config = dict(
    n_layer=18,
    d_model=224,
    n_head=4,
    n_kv_head=2,
    head_dim=64,
    d_mlp=576,
    vocab_size=4096,
    activation='swiglu',
    norm='rmsnorm',
    norm_place='pre',
    norm_eps=1e-06,
    positions='rope',
    rope_base=10000.0,
    rope_fraction=1.0,
    qk_norm=True,
    attn_scale=0.125,
    bias='none',
    tie_embeddings=False,
    parallel_block=False,
    init='normal',
    init_std_qkv=0.0436,
    init_std_o=0.0,
    init_std_up=0.0436,
    init_std_down=0.0,
    optimizer='soap_variant',
    lr=0.0124,
    beta1=0.95,
    beta2=0.98,
    weight_decay=0.02,
    lr_head=0.00785,
    warmup_steps=43,
    schedule='wsd',
    decay_fraction=0.936,
    decay_shape='linear',
    final_lr_fraction=0.0,
    batch_tokens=131072,
    seq_len=768,
    doc_mask=True,
    train_tokens=532100000,
    steps=4060,
    dataset='wikipedia_en',
)
Each number is 128 + 24 x the weight over the matrix's rms, rounded and kept within 0 to 255. Layers, rows and columns count from 0. Numbers have three digits each.

# down: layer 2 MLP down (transposed), 576x224, rms 0.249, rows 395-469, columns 0-55
# gate: layer 2 MLP gate, 576x224, rms 0.282, rows 396-470, columns 0-55
# up: layer 2 MLP up, 576x224, rms 0.277, rows 396-470, columns 0-55
down395:133115139144132097099099138095110105116152122178116125147085081116108138138100170145155119161141117150160149110121105146144112084111122145169159118133110092140101105155
gate396:139137124116158143128145120123141132146158140121121118168144129118112094121133116123139174137133169103130164079136128150084147093134125141120101132156118107103158169127
up396:122143155083148137120139145096101116099131116150177115142167129144120118097133145156123125144152187106123156115137126126143150074119103184119154125135159120093158122183
down396:095152106128103123125141155174137134111154131194167102122132132100120091115149113136114117164123097125150105115140114097138129123158131109126077160104107112081109165113
gate397:123113170100141156127122129143143136113115124128142120131156129138113097111093139144129157137109164150135098100155147134153121129108107113150109092144125136154133111150
up397:098138111093128150130138130143098143128118120104146110147122149110103087112111168111128142137150114123138119111137112141126105091116123132123151101140133148155112141102
down397:148159126127155099152096109126148114124112129114164124135118121152098126126133185120139105174125156110152132120080149094150159158102123151128147095144175111126087133139
gate398:110154113130153117106107155137151094127137116144136132094150121118130152102134105105142163153140126120072124108143144137130129171123170112168126100124119123165149159126
up398:139100091087135132133142108165083126146099151098147152152190112084143136082122146124129133106103122117158158135101140097101095104108148133106134146094134101129150126098
down398:110112113099146109129138114122095101125124114088123139133146091079186111159094124139115110104128124146166142138119128099155099103100164147137122126144155126101164142108
gate399:111118128150114082094137133130136132163121134141133157132073158148129140135107130134149090152107121159098114103145164139092103149131141150138086094095116152140170127152
up399:089143111118136110127137141130118187125123109162135132152076078114125101104118154086111140111139126070108121173156126126113133149133149161124126119160157154125132145167
down399:136153098084152121071117117171161112164105149134106121129140109150114117120120162108121138119126090069113133124099080124120146123154151146136112116159170095115094138130
gate400:116117105131175078141168120113104134132122157112125133139144142149110117104146133135108112157132145155101121128149139173123134162098125139122113116119104137142082123159
up400:124124102101124078114139123096080116122120132103137151152149125117080100114151128139089114107152144163098156128122146122109110150135152171108128094125141119121095145142
down400:129139129145105169103111102107105110126145119130121101089092133132119137146155108156149137122139116158109093118105131117091122114151108149134161136090136112115113153110
gate401:125115102110108143115105128123093156129115132124062137126090108093124125138092143101146125126161078126130120140151092134142095141116099145114124119151082116152118138099
up401:107125125118118106081129133106133139110135137137120089127126156119134146142107140151153113115133089102154131111131111114165097078083129144127161144084135137107149136146
down401:057111129133090134095117208118127088101136133108134133108134132116147147117145109092118122112145092095121101126159117153143129121095109131116193158124166115119106129151
gate402:089143152153134184149139116125125125120096118104113082132157121171135107148120140111158100096100110141157105139149139120159128164170126146133155116143106155102134101138
up402:188171144107172128093142127111127114143113139195142102129096169148107090120121114105093126114077144140096134144128118094123128118116149083100179166142127136148144141139
down402:109094139134086148141151119141105126149156133140153102133182130137111095107163143121141135144135084112106172151158104126107161115167137101145156108145148081128130132098
gate403:128117109124120092132111134144123110061122119136104162081148151100114090141129128135099118157164120106127091106134123184140123120144130155152107092182108163140122104147
up403:122095156155144170138123120108146160099116119159124149131145111121164140082108113092111183133121144130166097094148139127163141113124140176088132135112124125153104111140
down403:142144120185120154159107130108162128091084094124138092145110129132162147134139086167169137164136117118089135199141106127124155106165140171093111073096145093128097155142
gate404:127120130157149147127125140090112136129156127164137135081142117136151101160159137093097136135099135124155104115140102115136107095143157129138106133129151155128151130116
up404:115106120151124181138083122141103138117123143160126133110104157150128103150156143083152144148123147156156134127098161091087126145112119131139121115112108114096137096138
down404:181125116151117124133125131135134149105109176172117132160123112172106127120133133119159128106179112124117117083101144107125145141133114105118169117112094105108093126122
gate405:097192130112116141146130157116090134135137142123048133150134131085105114110140088096150130127096151121134099149118163123105124139172109153136166156114112150089147123114
up405:124138118109150095134093142104145164143142155126120114131140164120113103149132145148137152102125078126142117139110075149133151146137127149162143104120145118095125106158
down405:106126153146122179120141144141129120157137107082159072116098089134129107154110132103122166133131103155113125150115092162165148137113105153165123078132100161118109100174
gate406:144116107116114149119145135134145149149123118122150131135117092141167119110119160104108125141112115099161149145140143113124144123110093173109113077125138125190176176128
up406:111081118191096102124118150118125112120146068114111054145124161085153189120125124092120114093151142150135103134139131100104115161132114093130134142131147145120116130108
down406:110097119104085123158124136157135133147164088109129100134116128096139125108112158119130142155101101147140119118151170107131107149137126140158072098115143113105110147102
gate407:144123151123165138128103131125089115090164119065120101148135131128110145101128174117099130111137107168104127141170101115141138115143144133134108158093117101121118097140
up407:111158130122096108149119098148113142115130110139161109139091078170174118176088097125092116103088163120155102126133153112095096085147134116097117114117153144115113150152
down407:143117164149120095105109104119126107141116079169146134168134058148140120137090094134102163084171140125109122131106161127099124149145119119120135111172110124152122106154
gate408:108110120132133145094132093090146116126078160165132126136163100159135088171126151121089099133116125111148114188138119142151133138130124090146112167090119168144144169125
up408:100162112185082078129126128107113113107128132153135089158133102135180131157138104136117137139126120156135186177097108195104158143107127138117107130134123139135160126119
down408:151181109141115128124111148126155129150149130131117131110126162116108113169109151124140126121072149098089106070133118166128109105129082107131152109120122144128120145167
gate409:150155095096124097129141135156153121141105145138134099144076166160111111095065121091147164161128126127133120107128142135131135097123147129138099126158148175108138083117
up409:134156175173135155108107099156074124076133107163109120120140135116167094141164166135142132101193164090112206129131127126103115093154120123089090107131116143094152132118
down409:167145139122165092083144128125102093096119104128090195121099150127117134121143168118116128080172167097136147090095141102077110139105103106099108135164125120103109157097
gate410:131135121129167125106119135103114121120125096117139155142168073112099123142115151113112110112153112153129130142137154134143146147152127154093104133148192088089115091123
up410:157141132122102123144165105136114126124142174142127105109138197109089108119158098138134105133129154106131142109136106140140115141090123138142170141098117114143166131106
down410:083132128150099142108153104083150150111121138093125139096123145141110171162123127142146073123139094128114134116139110132136141136093133170144160153131135123115158136134
gate411:134143121122125081151169122117146151087065077127139126131106142133144131123118133110121135124124107123137134131170112073109143100170094075151117147090166145121147120137
up411:165151136129146130153116120122126144131112124170150130130144112104090130112148095151114138114074127102150094134111106125157126091129140092158147128081143098100159196103
down411:118117109099152131150149132161151157143115109135109146131145162124117155140154117127148077120105158150151151148129134114118141140148093100103170150060138070090159151115
gate412:078152168130145108101129145153127152092125113114132120166119132119151125104119122089112156128093106155127088153123109156158133120130120131168124147113073092112095100145
up412:125102113093110126110131123094104162133122108152096181169121133143154128126154142086090123175124112133131129143091122148139089113129120124136115153190113157124165133180
down412:120099103087124077109131121117113153119103113159133145137140140095113058127169106098107125162152127154153158121140159127128118159132151096122130107134131159116124137165
gate413:143143107110102138110148071114097132105098151132116139147088110090108133143094107123109114170152150130111106075149175139132105145094143137129128123144159172130118154161
up413:145127124145096144140168108150073140071127124105126123117131136121115174149146138114159104100122153138124138088174131160141110146124112123140087154186124117125144076137
down413:171113105118141101108136100124097122123148150164149173159078187126142113140111137135153114138125118135152115108091165150134126100111162151175159135162143143151123099089
gate414:127152103135158135107168086100147103106132126157154126135132120101145103137162131107140150165106117127163060102132150129122144092112132144162116139143149182099131081101
up414:120148116142147108133128155194098101146167116157140115184132159136113096123126104142120126153176112149111136116118142138077106147106147150087124136107110138162099094114
down414:144147151152166106125119139131125149133154090122128136136146172104152136122141124117143115135092143087104124125117121123095102148116108151129170172094114122159091110150
gate415:119117115154177163181154111103143148156098133146127087109107154160166152135141101094128116125141136099110132110161110094137142131133134151055147161109145145123111156122
up415:131122090103115128104118112118142125144138140137163133081150150121121124161128069121119154084128110139131148148129133118145142104111149144150141146172129161110123183154
down415:130080143098116130107123125155156098147121136103165127128128125097158093146133151122133141093179138144159142102140126123173122160141114120153128141124118181143127163124
gate416:153095113092079127120092123123153118166126171124069150136180153157144111149105092100161124129156178175137134166167141147130160103137133165160124160125072158087182124096
up416:109131126102158147130102121122135107081134134146102146020145150136133141157148117120106114152148144112129147132168087123137184112139133127171128089134134135127134103081
down416:142160147119144079151161113127113096089126131186139155088155125143108152135166137119137116131099180111097118116102097072116141138109181108165158104140127138144123146101
gate417:177127119109154150145131124153108114167125140157112125104116149131134084108142138118136146131105170096128146126188133114133117126117132099119112134144140129086132168123
up417:154120089130136148135166125106091133179148141157132116120192161164136130120133171125116111112157102119123132109130118127149153143112175143098157117123170130137105128142
down417:142126108131126125121170140154097134115121088133130118136195155144108147095130156159089094088120108118110151117114126141156113127142129177147102159113135181129132149126
gate418:105094098129172093141129114124108119131126126112170097123111131168128130137125157121119148143183114160122104127116091135122100137144126119129122140152166127125124123107
up418:138128110149127154098124111130115149114108165088125118144141119115109134157131118109120142088122161125140157110119130122134146131142167135111108107114113122136164098162
down418:080149101104133162128108130131117126126146124114131114118118121127123155134114153148126117124052155126118106107176155084130105125060163127128141136166105140131139147096
gate419:117137169129114159129166119119133118121149139124104139159117128119127096130141123136115108100153097094102155144128143119105140151166110138162076168132125141159127123111
up419:141090092140178137135136117130134143137133140095150159105144101128143152110154123138140109216156135122128103123101093132121121116110130103113120105124073128096157157133
down419:135131140102137123158129169175130129176086139103108112109133165120155126123123129110114137161126156140147125085129154099112146127122121126162136064080110123150161166114
gate420:066103115137140142115151139130131128154150120103104180087137074104128087112152135115109164144108160152121148139128117133102113132142115122106107124101151152151121098104
up420:106089085121098115104160122061134120129156145131109129125144081149112105104134138101120117175105169124133155136142126163144119127148154125126128137133141122146120132162
down420:141113140114139167116154120120118156098102155144107141128098076176167102134178120081127128189101184110135129093042111161128143123139134107116135147161117094122101135148
gate421:132128162105161126163142110126145158115116129123127165101122105122132139120112134071106170112106089118182105139120139146108143140115152130108116124171143105135131105150
up421:150138096151129130103162111141124145103119106107078088103112154129162142102131123210145104141146107074120146101126125132121111129141130104139174148106107127099109154073
down421:133173093131091117093136131137131168134155108077121118098147148104140130116113124138095144125066133111110101118167140126133140122119143139147129111147122139131096171155
gate422:129143188110061126108124104117167108149155146112119146119110131101136119138146138154115114122101091099153134108178128137144097097128122141121150137113130106144165128160
up422:145159132124159117119113112124065144146115164117109119090124104078119112115090157102157129078131151135095131135155105162116167167123084102114126147130106128174117111109
down422:069148156155114121077093134106129145147085153166126099153097155112130153105160122130175165142170138116142089102117096149128148149108102125144137096136099132122179140116
gate423:139151121158121127105116149112158116094185091117120107167094168122138137115191115158109116128102150118132164160169135112134127110115131175085117096097106137128147114099
up423:158088138163137151093148148146130146140157133127120131057152147143115098097120136113153110175122113144160147118116136087120128126152134149144089094121137139104139081112
down423:099172126130118141129155126116153154104176135147139149156174139137127130139172139094112124170125091116123106102124131136142099128113097122127122125077131187185092118133
gate424:132196124126121139128155154099157165097180131096125183090122128119099130076123099088138172127116109123125162133110159149129101141165122148109122144162119131162146105135
up424:100196123099145131115149138105150133076169110100095114092115133082102106099086108134180146129125120179151128051140141111135143149162103127097118139096124173164130131121
down424:123126090156070144148089099154120109107082092101117138135136149152130138103157122139148135137140143105137082151053159097139115119164133112130150093148168134115101141105
gate425:111097116159123161161143118105117138123122163128154126158100126103149129167155116090149157185147123151145144100160125112129113131121170074167093086155109111161163150101
up425:141159148139131100122114111168129075122094121118118154108113114148074165159155064102134114085107150115113134143124097114110122095112119143056150126132144143084134147155
down425:105110137118101088143098141091096085151079077103111127100099113096117123126117114162125121126158106092111092106156138132083119129137092111106118108122147150127134152126
gate426:118154101165103135119120102130102142109106148139102130097127084133105108130148153163110171119145161205112099171142088099120094141155134114140115097097139115159157134154
up426:148151122113135085150135161114086062098131186141125141164162153164129097168130145092152127144155134168143164115151159148093135101164123140130133177133115113112125095161
down426:115110121141115124152090144174162098120115173141115105166158155142167113147140185143130186133149124124169105106160116146138150138128110117115157165108103140106149137118
gate427:125152127126107129127130098151104129125141127129108087143137153178063104128099166164131121108142145163118155191131140095121139123133107124167093118153113124145115105149
up427:133130152110087162167164166123163167159093116150167144144089115084144145117157084136118140155116141100129125078116141142172107158138146134118144122106114106098132130149
down427:153154118105129100155138143114134107077134163135126107136109141114095115130131125140119144147109119107132148128176133112115132117176125149140089142096118133121157110099
gate428:147108158112104102102120185172129118146131143115157084112126124148096116109129124138107127148115109131133108146156130125126127144154117122133151150110104100135104130129
up428:103096115082106106104089165154142113123134081082162119161119112108081109159075129132125103132124118106096114101124124096171110120147122120100125144116163133150117104136
down428:106100099110109109155126133122096123153125098081108094144148079118137110097096109140075143137163163130143162098116126145157153155164161102105158092104103124081135107130
gate429:090079131102138148125129108127121079152146111121158140133153095111137118126110133131071139127101114103172150128120128163104117160141134135117113136172123125104119141065
up429:112095140085150143111123099099090114190129116112157122106134144123106146138102166129126146129087095111153109118128147128127076157111131080087149144136142161151155138121
down429:154133111122151140139137110154103149122157117111127112142093174135069116124126086130176135144145098135125137121111123093119155124116148103097116132103131124134104119136
gate430:150108096122126151136160126102129169115138124103151127140134147167135093106100139147125155174126096169116116132117099115152148157156179096170145147115141124109124114091
up430:123141130103130174146130088073113151170108080126113120113129136157164116141116125114125122143126137166126064106120081120134117168125145130109140095109092130104132139115
down430:134107128159147135190147131112124172132136093116125134123142078107101117152140112118120125112165114129130110113092116137108072095132080099092130129120097126111082132105
gate431:078117085119115114122129149170128136126154103118129138125126131087131144141133101131119164123143101163162139115166130150079139172114130094064122101132148153146165131133
up431:146151133098116161109132113124119137119143121099152176073126095172134142112162114152137148116109130132114138124143127111119127161133116120129091118108116124107075113110
down431:146153134136128133112143082140076107110151075130128167070172140126109143149098134153132131131137153098127157163170126106119114145106162153109122124185150142088161094127
gate432:112124066153109138133156128099116120145128127128129129152157106116172162181130115159067109108105142141106090135152058152123123167101117134119120135118080148149107136144
up432:105107102103103142122112144148122158110093145130142105143130144157056093153139111141144149125231156161143181102117131170141147147118085126117122088121154095143139110107
down432:116116099130123123086147137142111143139099180124150147096119088149099110076158082088111168132191144175121115132108130140124146143156090170141085118115130100118126103198
gate433:115128114131140077127139156156153132131090103109126074101125137109165157121114122151183153130119167157133116167140137142062149072151148104092157144122146105120108134132
up433:143085131120102146099087084127085119132113149122145135101105120161145132117148123146126125125144134138129123125112148131120112110093101121147103112120111156154143105131
down433:174065136135148099115146119150126179121137173146133122107131122145191138112120158168115159111138124141104102124166111144128143137138121104144138134121123136127126104133
gate434:135116122102116127143142144087130142097157128133120173150102163137087085108174106153128104139110076108104163169143124147093108148107139160132167116097133122108127148092
up434:102138110109108140118145139151118156110122100156077124151092120126119093175157126099139111127134128132129126149130150149087125119130119122136154112104109135112136128114
down434:105122157163138130141095117149124175139097116164119146115120101131122142150142142081157152106146159142148104105089125108145147127131088124135114147122107109127122106144
gate435:106128145077151131135149136118137121099191107139122114129114168092109125135148170147108147140122146101154134111160135107127131091137106140120136118164125137124119118180
up435:127129118135068161116108110160129113104101098090127142120141146128149112122117122123147112132132132115086114140129114115079161137146110136098104154149132143136158125076
down435:075110141116099126096147143112108144146173116132132145142129120146141141185157108159131174143104134134093097135133092156103165115142118122131180149080093137132126111076
gate436:104159086097134125120084091130102138124128178136095146119112094118168121127163131155117165132114156102149123129113128147135096110119187118118126107124127144137117154161
up436:103191123129182157123113099123112131154085188172145085114164094122143130119097092135112139147208109091162115148106131122141178147143142126130120117140109147142099098157
down436:121095110159142127161132140124128101149134087109126142123171107116112143086106135095128095097137146120102143125154160131127113120142156105144126145117118115141102108137
gate437:132116101116096120142105142134148112140170076131106134136100143134118114094101161146150150130128171128140152145144143147108119161121130121143145114114135108162134151130
up437:143128140134132083144126151112091153150134140127169157120161138144134117109173116122099118147136087129152108090116120151167132104147170182101150109103141129146119089111
down437:094108158167124143095119098109090137120125116121161153086156125132113185124150125107125117108132136135148103107134119060140133124121134164100128122127120102096108127144
gate438:130138138122113128119094123124110105134135119135154134116140129095157141146116113144112130129109174197117129132127099128122123127109142118128070108130082095137121093127
up438:106085168129141134106103124187122122138118138121129112187140126107124146121133144094139101152132169133140150122141121083128121081143137129128134129132133106133131110163
down438:115125146163145106156148092164165117124176166115130116181093145089112138092138162125127123162161118112150129114126106101124111125168122124124139153103149128130151108132
gate439:123103125139120119110163144118164108123096087141125146203112183141106117141138145147109165093145107141116084083141102164121199147104144109101100167123090169087148192154
up439:090078154077186137106138141108094112091109117108144140139079090117095109153160138165126105107179170163174096138117125129160135088109135120124131127143150139104112159129
down439:140110169117155136103129123073119145127119121132155097151104109114120117141155153129139112090127137138138137117111149134192129079142106101171137168105089188089097102166
gate440:139109156093111145147145090085142114126129121132112126136137127121133093126144122169098138144176157148153109104146131155116137131111177160132158138118123092171138120099
up440:179144140144154160099117116107144179133144106103121164140152135134118114123116142110121091167167114077119102110147111115073103095141131166139140133153141129125130140147
down440:137123102158108127136143128109124116111164081108097144130130122115133121158155182121122106086139128150135124130090074126089096114125109121159099149161121113089134106173
gate441:085116118125119121115098116132104157142144145152115095117117153166094151127185120143149112147132102130144107086144120145083161131101137161122107123102107134144166173140
up441:135108130158124102128123133143138140135116101116116136093158143150119146125113098126172161077166145119113098148094138124137146143127126119152117143101085130169120097103
down441:162165161121125104162149113153097162158123103121115129135165102141132141147099077145082123078158138071151111137084139117190148120132132113163095095099111111130105116099
gate442:103147152110092116129138108075110155099117144105128081112118134158080132104130159151128147103127096135087109093094148132142123144150118156124151119113125158125164134098
up442:089090114126099126124150088117140137117115117108155086125113107138118098082105133142151156141086138060113121081113129131113108168158169118119134113127137145114150072148
down442:151114105127135141179117104103103182158116140136134167113108152147150178164155140088132095151129175180147099133114128124158102149114121114125134130088095126137114117121
gate443:119139152092147135112130103116168104191161170092129101127072095114134091092130130121082107137127162115141138133135127148131110164095090115144114122121133113122088131136
up443:122126136118133121143138118136122117131118142100131115147097089090136124128133142148108111128125136122134141121148119205124120151137124163140117115112127128101127132171
down443:128117129120135081126133123122092124125131138166157119139108129156152123112142123127146132111112144141134090117112105152180110128123120125088105093124143104143172152136
gate444:130142116147120143167137156148133097128172105102115116141115135145155143107082147154118175095163162137146111105114129109133117102137115086112131139142118146139140116106
up444:141139142142140168154073123076108122109120119120139140135155151158155156149090164098139087104105147135131130144138144093112144135118133117124126148122140158095121079123
down444:154101111166157136106159119147111113117147139103173118118122165119149181137134103139118150108153154136102173168165115129115108098097078142109137139113145133136122117089
gate445:113131139140148136132130109138146112174149171111108134107090134128112096128144108177155139158148099087120110155167159103100143164116107095147119125113112132134175120173
up445:157160139105115115105121085155155072109115082148141109124107112119175147080125147125114147091109130127141144136140164109154154133142140099158100172159111148166121138092
down445:135133125102090099116162101164147078135152134125152124154101116102174149114095101140132182115124195120138081118127120142146149159173125118144097190130150137166116139137
gate446:116137083160135075130120130114164121125108099094121125143115144125152089139141131114122145128186099143107155131117126140168147119106147146108133122142157152123127081127
up446:143166148174131119112102137133102117123110137108134130113136117126109083158124111136127140116154121161128136119160168151151102134130115177074144100154133164143131141145
down446:116133114111148118087094127127116155146134117158165129142104123152102152169144143066119105137127130176106099112096128137162123138180149155119104155115150110111172119118
gate447:090093161143125105106167086142101150168144113128133143104139092130085120170163093160102159157138116147129122136155126136116132147139158115128137118104112152149126106113
up447:142096135128105170150145139134114153122117148171122127110089142133111158122137117154113092156146115148142132126125156146121148133154114128148169132114162132109130168107
down447:116118156085109116169154126147115130169104134131145171176113150155096099124101154144103143135148155134126169144079077159104124134147106106102141106146167154116120160112
gate448:137110143132209170177126135135110154130138144102120144169123103181113135121098081127052142106142189101113122108107181126131110147151158141140124115144085097173133105160
up448:133094114126158131186126145155132121135119143105135144197107106113095143150113118115101140114132143152091132095143139109122128146120166114114130136205103143102133102122
down448:128126136135122103154125127079137136133174132158121119100167147097129117129143175118142078097131142134129148140105128090149140094140084116181099103111171135102151119133
gate449:114112124166109119161110146130139096176105127172135090104118134131118126149146108111123130094175170146134118156173183154100130151116186117161139159139174131114171138112
up449:132146132127112109140119149143104128151124162173119102126141122120129103129180113132136099142177146132118109139139157127110145117130122151142120133135128136151139108115
down449:158148154136175079094134163078126089138142144136136082147086134139160116179131093115158106170101090123112153138117110089137129096160118141091113113098100117119148068084
gate450:109111105115143099116153125112138112100110082164166123115150099100103095119123142118108117090095119119138118128134150152107173190125109106147098119103167110159130088103
up450:123121182077167106112159182138123145151122105112140138098110144140131127130138168102143131148194140093151146114148119114147162129107116076127139096158086120130100151111
down450:117111108090113125135158159148086113151095134119176142136136123159101149133110109154066149164136114137120143143142120131144165127125115113144164096167130133157102115122
gate451:106142097106163090144144138136151118137134117133170117090133110053152116148149193130103096121100128177112165153117140101089155155081115145149127130127135141131107158117
up451:143097164115116117127095110192125153102137151106136145111174118104133133121086153129151158126140108114143114149123126090147110132166113107125128069107130113156126102138
down451:082117141141148116115136080139141109113136156155129089113177136152128100157099136135144155141136143128110150134124111134158135142094128089093162123126141110162152128092
gate452:144118138129160127157107162119128102118093118105148104115125114125103129131106109128106120113148155110106128129109133121132091159137122120111112141144078142143156081156
up452:135121103116137093155119091154137139150144128148138167132109143151120129117110134132169130114169178124149143149118125112146169101135157112134126099139102141125140136122
down452:102084126085141166104114111054163116179155129121098119176160151135141110128104132123086119136123128121134136162174159139148165167106165053134129101143131122110145106095
gate453:105120128130118116120160118139136119094125128127140141129152128082120112144128159086147134117164113162098132158151156133125148147139115166120137145175109136146085093114
up453:102140138142177143132129136090155142086165107134127155104166104139158162121129146134132110152140118133155147137154147139142099105125099138121112144139115113147117130118
down453:154108131141105189131082101108134145148155148119154137110121139134144140124140105129116145141123165116142069152096117102147113083142126126118136119160142135102079140128
gate454:130147116078124128115093105135125132094145153102120126155107139183174142135130135065115141165158124149150153149152144147091120115084164089135074167114117115123131100138
up454:151123128069138104104093182133135172139118139111167154144089145155151141131101116118158159073138113162137143160150152137088100149101176106120089073084144086125128093138
down454:089117136090162114131093116160111115110117172131111143109122138169143082174141113123133115119127056114170141153141112151133159126138172120083133100111126075123104148139
gate455:136127173099138117142131108124161085140139133122124150092143148103133109133110096141119177178136139116095122129129121129129147157083130127134153099111129136163152100133
up455:089153086099118144126111108115108082099122104111120117127124103147148143124130106097129148129158109128104118186130160133131133090153089122094101111139111118101116151092
down455:130176151112119151119130103101155136115106150108109148139120126133151109117081175128106099123077118160113145109114098080127133134143124126145111111149126159116162113150
gate456:102169118133132165155122202152134146133146163121133117121120089140174116168173160121123120104139153087079124127140100119099072117112160150105093138104133086117043149169
up456:109079170172118121152133138144099114077137116113125136118170104112134147145164125131131138089107124126148158125133127109130101079090118152146145116150130088096151142171
down456:117133132166088152106119144107126089097114128111114136099153109119153114091080156134124169150157123134149138203113129078103102133093150167109131132114130095133144132149
gate457:132129145142122147144133164129125091158158101180137188126069151134120133135141115128112142159098123082154149149103097143126125140103150114106173116111142118131152141125
up457:158126147113137125108146097114125121150078114159156109109141106136130163129133108177127140141150137128114131159139132112163147085177146137108164097087163093143175150186
down457:133112123161120120120117145081090173103078129108127103125118144105122138119146161089129094118083115100119175140159150110107082097079145120133145114127130153148106100119
gate458:086135102109130160096113130102135129166112124150143143125095113129143126110117108127119191127120154091124131091131155162141140112127115126126124161131104101146118122104
up458:110110131144143171132106120123141137130097124102112114135156139176133110159097113123114116151132143113141124132130115141121159161139161138119138182130102115148083077154
down458:101132121086091130096125125132159155145119083146113091148141118153149099134097109149115104168150174136094132130108089125121094097145105128141161169085147151141142106163
gate459:103175089129128114145107144129115122095147140166134111112113114152118081112123158100081126114103138130174096163170055105106089161090112111132148141081186142146111097090
up459:129149156129099106175125116135118141111185134192163131125133138084126119109111115207146161071107151135093126093107142153136096129105136100150153155168158131134162113129
down459:109127097101111083099132118138083138111144133141139142165177149107099075120112126164140149094126142114095134157148123103109146125129115117150066123103157132162168154156
gate460:167186126100109095092140150153119116108111146109124101179156123086104175141142134159116133120112151136099139132150147134146158117134110125186124113114101141163163145102
up460:142151120089129124137134122122136136075127124147141158116108119156104088152097125151087110084112151151115105148148107129119121122129133113123081111135115148128099105128
down460:135139143109139144131118106150162112149102155130147134138190135096156128140107092089126120126108159150117062139128122137131152165145123107105113112154156162154097116116
gate461:123129153131113147144137121133123150147160177148127136128122106129071164160143126101129098095123156169154143095149104160147169115155091117121101147097136101148130118130
up461:131164129093144108124105115151124102119171069080141082128116133145119134129156101130109153152157081110088113124106112123138120128133139134151161112084155155072160214135
down461:113154171160137120149168104130120140109143124102125123146082139179138152110134097133146108144131088137075140094141094078099166122162154108157132073110104123088117124154
gate462:116112127134138142141135140150144155140105124090149098180126120112108106137098135133128125165188138132108126158133134104135178149137142114159116098118142109138145108129
up462:146147135151142160132133113147129111162123162129117138108127091122121144173095185171128128139116108089184109143153136124144149124098095123190142132104106122114118154158
down462:098083087120111144153106155131111132152144137133147117084090104104113108145128179142109114119108091112136108119120106108092144142086141112127152166071104122104112121095
gate463:148110086117128155107133121117133134133138092101091148171156064101131137166100157142118113120102137060100140149124110117098139086134110120106071119128164123098162132150
up463:169171128126135157155161133091110097123110143126132183130172108100135144117109133136122114113099142140116122113104133174079179131101145088103115126108129125109139130117
down463:161172151134130165115111184042109160132124139127156146131131145101140124132127131110107127131133116130173144139085169155166135134089145106149103091080153120108110123116
gate464:115158140131140105112136131122141129151135112104136179140128135104147131149110119109157144136124136089119136125133132105097141135130157110165145133108170103109106121119
up464:120131086114146132047183110094163108144129097135169148145151114099166139123133134149153134125130147083147163105156142138093131126172140101162170136170173127119134074131
down464:180120113113155132109117094088116092115121118156090088132163119095172156128139155098105116145133135136114127095158140105164118115134150128105122128140136138132095133113
gate465:112113156128164101141101089099131086087140128142149144148144110159124108127116133161084170086152114143148106145147103113184153131144140103102148159123169119108117098121
up465:142152143156102159092119150133131124141123115127120074079112094091151123122114108129158120113100141130128096151109156093118121130153144146095119155157068162156172151144
down465:127133133111116117134124099129158115094107133160087107106121103143111088178135167167141128086107159094119089134129164134150130137111152153099124133144137081109149122151
gate466:164136140102104169122071107114128129151137137095103110127103112122167120148110171135153156137133153125154088129117133110101157095130123131162133106112124126151137091130
up466:137145138100122151167128123098112127160114126094135110134140140155106125151108122107145163094099121128140057104131128143098135125126097083159149129097116126124151089130
down466:111083096089099135123119176112114140104173087115113103132118112118125156124126118138086142099086112191142135127065130153173154145124110106068116143144147114103118139123
gate467:117129166144117137128118158134117134148136119126158168097119164146130117094132132115100127125136194138095127163151142140110130138074144114149114088107125133072166119106
up467:098144182150134137116125166127107135129096104102125124104148145093142166101122127091124102164116156133112115128122120154113128129111139155139156120098140144111117132129
down467:111106116133084125110120101136144089112158124105120134108139161123106088150150094136100163114092089126121138141091091096130109108132135086133164124115123136167120121131
gate468:161165142130140109149098158129175151139126084110141124115123110129143124115094122135117136146104124152142137156133161099137148124100067119090133138110123158141153153147
up468:143124161113134141125124130137111069149165149096132134127131100172154141171112116140081124064121107120108113153110120124123121112120192115130139107141150113124085114169
down468:098162175115115122124088141160165120172118151129095077136134125111121138151102178121140099112142136158121152167120131152199099137134110173131109126145130119080164117112
gate469:081088077147104168151103186127156129133146175160105155138128104131135070142108107134099159087161152152131125146126125106147116136149142138135114128134135149119107131147
up469:152141119107154168150112136133169097125143141108153187116098171159151119105084107142107126127160133113145150075105130128130092139102096107130083111120165158099121132154
down469:132140113145128113150191133075148120119136134073163193157085135149118070124152151120108160106117125145143137104154126129149128119136139092113080122131137171092100113154
gate470:077122128132108120161104147159125143127130117157142108136128192112133102102136095117113116137091156115120136118130085173071167152108153106083156116145120130155137116145
up470:125137142117116159122119072142126113125085116168125124139180118131141098108136045138087119159105079127118150134127122074125135094119134112115080110150111134113148109091